config = dict(
    qk_norm=False,
    init='normal',
    init_std_up=0.0631,
    optimizer='soap_variant',
    beta2=0.99,
    grad_clip=0.5,
    decay_fraction=0.826,
)
Each number is 500 + 40 x the weight over its row's rms, rounded and kept within 0 to 999. Layers, rows and columns count from 0. Numbers have three digits each. The size before them is the row's rms in percent of the matrix's.

# q: layer 7 attention query, 128x96, rms 0.166, rows 0-39,64-103, columns 48-95
# k: layer 7 attention key, 64x96, rms 0.149, rows 0-39, columns 48-95
q0 089:577514559478544561532563490500553483499507525526495493509583443537446464524492493469487562501459505530497538532491487478535546549445484519495479
q64 094:466520482513555491539531504571535498517466481545507527532487504505495520556525511493522490521513540522542510481453434546464487578519482511493465
k0 085:534465501507473496531481525498534527459456486574477559471514540532576511594504496509485599539496546463562455509499510457518512511547494474424443
q1 092:470496476539579460501532527562544536574497481469481468544440485499509484473559442489494487526499494481537504497470454559533470535591498452527424
q65 102:521494432477500479510513568522511521566508486504452493489459470491459463483436494503542471419433493498568472508505448522520453475483526513469517
k1 104:471464466464477483531466488536424463477570490428497466498446497490447500508485530539503459431469499459563455489529554527459488496498536558475493
q2 083:510537483496490478519436465503502517537504512539503468476431549495518532471512464481504539531564482442526458514482503572457444537545523495539474
q66 087:545535449510504554508431624542498562522507503558500471512521471485419472549482560477536478477453528527612519471489518546575411498503498551449488
k2 119:480522547448484496545572536479490493501534536451597454568489466460508490454512520530489507450513551562557545506470531548495544520481557573517540
q3 087:456495532554506448525448503514473510579524489481468468490468517499535465433562458445517499525491500447468476520527446548523485536544500474544502
q67 096:461467471494500495473470538503464545560511546590543482487540465503504562535555439499516573481522488492483473492548460478508567502528530563474566
k3 120:457480490505560520491430569569426452517548466469477479449506487567445502613499518535537510509561492488542459520453554490494444497500547540498515
q4 084:483493500571532516471535484496509493470559533415456494514506554466519573492420549476597496514479470521492557528439490514509539472488441513484586
q68 088:473511417419483469590499442458434458525473510368467539506466526551487596500506511538495534503533547440486483555513496484494470532509544455518503
k4 102:496448521485492493479469485487547531492534496555559524513489497485544535416513530501527449490435479452472483470539474510496553487501490524484470
q5 096:436520482507421524512506482455425507486473528509530522438594493507479510482461540510539543521452531499550555522478449529485511524467483548469557
q69 098:537531468502482468531471446491462483497461554488478550450525483548553473561464461454551504546467539488456522481413537444398427497454489480530469
k5 113:432559528504536484560441469492528496503513482428507555406532482508499497550496439497485484489536398502413463465526489462521538450467478441493511
q6 114:478565489583489521487490418479531539411549565560511470542533509460553438513561564483534473454481467517494559504475416497546475456505545462429457
q70 102:562425521543550479458509568506485518494526473527476547560542530416476512483553543508492513491527459488437480470528412408530522499494484501447500
k6 100:527439490457522478468459464518545461537529539501458483449462537500603464447501459502503424491473535497535471555498556389441462525531485453429493
q7 106:537500493477456553452469537521480553480478508453511494539502509498467488534532526449471477436492502529548558509447517524555475475436409519538561
q71 093:583539402571466523494531459507490496477491505431455521458476521515545552427484558498545513532498521528515486384480496473492454481520473501508513
k7 103:456538495563400506497545445461487497509517523476490490490494514576458446544510445460490501511457526479541449507491451507489481531500512497450473
q8 100:431545487528487477498555463471505503494588462542457499440466517530570480439529523526580486517436490539448476541576519492499500514548596449442486
q72 079:520467525477514554532641395492509537487530512522517575488495528470552466464495494518557477459515423590490460522529524523547506518531557477575576
k8 114:533473466471485493448476548522521474484558540546509458473514512486439443518504518478499490450473486467459442569470524498500518532538506510463467
q9 121:436500482527517446492495540501493535486504469402496527563471588516476526402484492485456539445508493488478402495563459520523501484547504534485392
q73 086:534484504477468595545541548487523487485573499446525494549517504506510448525529510437502528502523493553449477574548543554602506536463522470540564
k9 101:488482456519494448538454500533454484488482437569425502515457468604542520591563522481540560505460478471468509473434512503516536496462417562528495
q10 082:375466464487491448465489479511490519465536427554477523524466484474587538540452528502493559534446493495462514525527464511466418462456468462477528
q74 106:550501414399484427502497470496470482498470450517506463446507496455450512470480458466520506516450490449500465466514410450497438464564464471478521
k10 145:496603512462500490545518519466502624518486460451548575487510464466522567498508484479477552490498506483453558485521464540469458469523468460541483
q11 116:479479460491577414494525595479510427487477509523489480601459499487470468484411541558508495531456566470494530503522553502463511532502478445497552
q75 079:538501497477538474533534493452493575513449643592548492498561489502507498588550502543536463486539531557499476543422537496484477517464508524480534
k11 100:534459481465515533504476546569514439525511508535439469495521450459506474515465508426479576477496492495488507467481479489508541509445508562498555
q12 107:573419448531570496481503529479514533504537465465470487497414472505542523490560422497588576535516565443460448514529532536497556507524499481522503
q76 087:519526465479521490481461482473521514542601540509460485514507422578479438497541495512454513540520543505586523558503525530457474527541432529513487
k12 099:490471507503472458501495554565544487465511452555509492478497590465521490566505535498575487507448559464507479584530395550526549510471529518443518
q13 111:559519455504503549453469522531549496552494445508475466434464549473523512466470479493415499543523501486523463487491570476479476490493495498537448
q77 098:488511561561517493473431452482514483473502432518500453505441529522545429515588505461555458472505446492487509480512512552462521543493528508510463
k13 093:527505488511439474477555510487501439536478461566523458501551489518525605522490470521468539475454596499568499532479531416549485418443546495476518
q14 105:456575511452552566589461445475495471525534525535541523470461475393480465517538488479469490542521519592524536515516532541505496545493486547430574
q78 080:471520475476535517507528511504478509517465477462457521509443562406556550531521525548534545583529522524584486536453488500516542500538487531475558
k14 086:569474534584528454432550516498459514502500440489518493515481481528532491458470503564473493473595503472496486522588449406461500528490402461548442
q15 125:560482490478505536589522495462500504541504397481472462512516533540466435502533431612441580490535488489503533544493545413471511555545545470429533
q79 074:511494481473506467513577632470539489583522517555518568508457457448460435460522511474459543452551492525521447522488510599535517488475502472440481
k15 101:432582533563488493469469480455531526455432466565452523489539501525479460489481504449427486473505519480489466471556417432543491517552490455556524
q16 120:569498476510527414511506485523424443546478480419466533539447485520547462457503556451516504466529494471475481530452470502521467499639516427540435
q80 097:498493444489552452501512471554488488514550483502452537535502474508432515429445544454476501370438549469598542492483512531521438522478530500477511
k16 082:458513511498539581530471512515465451471542527489524455437475485494444439542491479502500527509491441466563476499519527503432453491471547569487423
q17 076:583506470528503488561501492527549540448519437490513512483593509484470537503544545480468456503513528450544520463497440567477484488388464497451543
q81 088:483502500510402506453462519403497487495507503443475487507471514493546463491494482503505481490467455498442484494475502493472498433508497457464523
k17 099:399537518492487486489511484484519485566499528488467388512483515524477527521505467535576489502460428562448509454639465502534470455469547461533491
q18 097:481539510459422476487486517489521479463551485505461522465564469544463473528505531529448458463451512548481549496479519484482485464399460465418533
q82 084:458459523545472495511450446496510479391528485390470442479526530498537573493478500504469420534521482539509534500425542461437533473464484527470485
k18 088:570513551555471500507490506457478525507484542469469478503528574552503529467503498488595561441509460450469444438570429509481488489526536416540484
q19 082:496533541516544478428489567580480538514533515478529490440485501574525463527523582486509464410550479511478527544466509524578486420561469528459565
q83 103:508495500501510521491491672499573526545498513509472506496443501514528472515484496490479537394493474534522563521489488554513486486529528599469471
k19 094:498505427455452529498486454564459476543559469418513479479541543493548441513520528462505474447474433521531489457484485535498413503519553561487498
q20 090:442487562484483473518426426485436500521549455528484457537473498541514529477561420497458532499547433505445452523515498446496510506614494502532462
q84 098:520446542475557531532529543477508490538518514532510563555510533500435495518541453511510590446505552466493545523556467560551487427501550489515539
k20 109:569526486418468474449498539481430444541505484530501517573493432500525481552493508482470492490496497519544519520495525505446539550487501594494551
q21 079:527503414493471543517501502499473432472553490460531448484480527562492524550499450470462476461509438584458564568498522450481502388437490531451567
q85 092:515442499487425574501485366483460506516527550497477510478496526521540550452541427548555527512492505529526451464488494442455535482482527515504463
k21 097:526510542562464552502473447467488477455475571419559522514523477471446511421465507482471474454466529463539476507474493563472495507552544505535456
q22 112:536482543475507511517500539489454428495525497536497508466512479511527511526573566502503507524424460516524462573494569561534514457543429524510572
q86 087:518450457513548491526510545520436497459544472530476520530578493451457471441509533454494526538451479500484489495496487460553474555522444437485497
k22 102:560549523582529545503522579509483530481484521502468485509523508467544511486534552544508520535494540496432523477559369514505490498436534556489557
q23 083:515478611643533527497530556496552476575514477466566468501519415490558498488503510457473489471546487530526471517449550504535469525532472520544505
q87 106:499467429477489516508468497498464521459534509526456527509500512457509551511472482477535478529452424517449456534516475464529516478496464502486559
k23 098:420444520494515440511547463554446394446518444531517526497529496491478438541515508513519486450554498576543456531469534510521563502553462574503525
q24 104:513514509446405542541486540488469494494477522457468498575516470494428459514535503536466542575496496422514500495475483546496484528469463442512575
q88 115:547467532461491527456472587507489509549531471538527535552489430468471483503461500518505545475522491461444506527571414504548552494547505484486560
k24 093:537434473579533480576484458459440477444503517465507575523543578448476495524511473510580525477395464543489469504482533489502502517497541501535513
q25 112:507631508507543537514444465522456530504528467495506532508498548457528551446517463469528520545532416578506478515476486464453526482542503550514483
q89 091:468535444484471495443533586500511537559556508473435473416563426472464493532503497577523499520486500482481515458454418490538468485479495519443459
k25 095:489477521555467455520474515489458525553455513476496469504506534534503498507532510481477436523545480490461465512522512481433523532491476454554548
q26 111:455532530543451543475543524521532515501448501487568463399511445509483428474506533509487496454458536474514541486539557494509480530442522421496497
q90 101:539556449532504474456533489458475507465454519441499532397565524461551505499528516494455504516500456553488474477464555509408416504466483449524500
k26 105:489482535488559489484518559546467473475533472542467423533486522465501532501527464520533512489504470512579515465497537488445433466519579538493540
q27 114:483491487546552453546451416560538527535464512514469475527446448471571530463585496501475487442556488488458473443548485481496545472420465436495532
q91 075:468469445464406495475499547447481451510475481450541462411449506501494527527483453499470477538470527476422440478499505504493478530578466503532476
k27 087:411493486545525553433550437488520506474474471526524527449480461505552543524485495521573496536558508510519546574440502469523489426502517433492511
q28 114:484486481527471500505453490524499547493475495452477506602525478500611432430524514508431429564514550460424558482434602523488510517529535479476573
q92 084:544440482463550455452506558508449473484459484479453475580586465535532513537531506450500457467458523454475441508474474466536552489484538509465547
k28 103:487465521496469498478513449498479512452445484466493529484450472483580500414456480471507558500454471452466527474487439453469430496524491478447475
q29 126:450491531508495495514524462515541497458500454547442519511432430396550451448465474512551478511458489463508518519492514518500486466553472486497475
q93 073:566554493531474576531465457568517508424555473471497502540510455471512550462518462481516458530541579523515503494435502510543468498455513445427484
k29 097:468442418412501559468523439526509499542424456562534482474459450442578445479506508521526521478444486516481498535484487461506596551495510580544495
q30 130:412508464511507496572509475526463519485528523494486540468503469545448491474544493564531467472508585485498493502462489486492499509531572520525507
q94 081:452468460525488468509474554511510580488483539520526585440477553508477463527557541484470449551498551575526493508474601510486477501547488476457446
k30 100:522501544475582475541493453479449462452438471530544467515489458484509503460516634485436477506498452459505491522482475514495538477479464543497505
q31 129:485499526461520514471458471465563590546533463453525522499472497428498470555554570500445513396558463455572457541533507451517500580503545515524511
q95 081:506504430523456489477532460562431475486532535433514585434486525408441514499478562451614484492506515425597500528449542476492452468508579470486472
k31 107:509453512515473488469562449498487465479455524477543425546538508514480525556545449514512529591512449537461478474515487458530512487531511468505548
q32 106:495448544487520497489474498492549505501533494505416525523560519446434485463425531506459513507493547498440456492478552478477425457459518479486476
q96 090:413470569472545487452538512527460568464545497510486468460501477556514474490502440428526524446519481504446491422454425533461554512550539548528555
k32 105:595525550466452502494535475497521457489515477473485436511500487507485522590490519527546527540498511512595479442518541509515519562503491509485489
q33 115:517498554486567514484541489479499580483500509573495522523458522456556558527486504471483505483516496511552469506507438539494534530576543505541475
q97 087:486466391448442507478489493476475507456493508509436481479502446504500461483515449501458503515551514418462481520500399474427489514555492474457503
k33 090:433539509520474556478568499513500512590546439498518510534415502419516532501605487506466501496401478522484503482473528458498532492449464540559520
q34 124:512498536476531488546571499528531548457489483410460517481474515514533567481473472517527515498463451554473468570475492463511453524484438507545497
q98 086:430551524513571403496514480445536502550473555501487472514480496573521473449506488461596533467459522528462438521420581526490537571513511519513470
k34 104:502466487532486510524516473514519517489545468458498522563548556505510443391538475476480472547528538475549540514460438470495511525484501525556513
q35 115:461499553530438511521500528514532542583557472427462524521489486418482475509502475528521525499400375498472498452454482544469550516515510411491401
q99 084:512480449497522503549452456487493506490515464504465451465448505479501545487449527485546498462497557534418530449500419425472522476493461554441505
k35 096:490501523541450489458466550535456525507418460540509553448404515429501527504509471454449583527474445424524543533544532512440546524456492535549523
q36 120:590534404476474494416521424457535518477544470454556450546483490520526509501482493478487439507460473509533440454539571446505552566552458474511504
q100 079:526489499472494392543438445465490520507485479508469483446512512535455473434545473509596576480522471471439485510520501460523528500531492487522459
k36 096:474474534415520472492565495461552444487478548569521546525463603533429517466476547533428509490491469499522530515559479511533467467521526400529500
q37 117:556554521495544528477476493519459425545479470397450487474455487525497508580511464500525527467474555494474551530496475536560503515513524489462512
q101 071:511486498497504460560470480531465412458454491486512500437562471580462465467510557495539544470445504473464505485532536480549487548530482549518452
k37 093:509539543492492524489482525470505525454533553476473430529456621512507508521550429506522527561521515506512543554530473475544551539553413446507575
q38 129:477468501511444469535496469496453516483542466549466475498476558523478494472460479515537525487622525542480488446500514505481452439521468422484442
q102 087:498507568559545477457459568540532488520529507540572492485486494502490454436503520503577545503523461508501495435501459434440547471495546541460516
k38 102:532506472485532502466519497470511523490512449533411533523519473581493534475543507446393568491460486468495537467529493521478486609508429501462508
q39 125:495500558406475577503525480463493465521462499523482520516430455499504437531478456527455527441431492547460502448552448509492617533524543543549503
q103 079:514480613496443522431476440465503480508515473507480534491459535486503542489525527538450581547553495553460520529498451471554482504510522508531509
k39 097:481483434493512499475427471461487545416507412516479414487481463562487376467448503484457521451441466562482523493478524487482440519522497465529459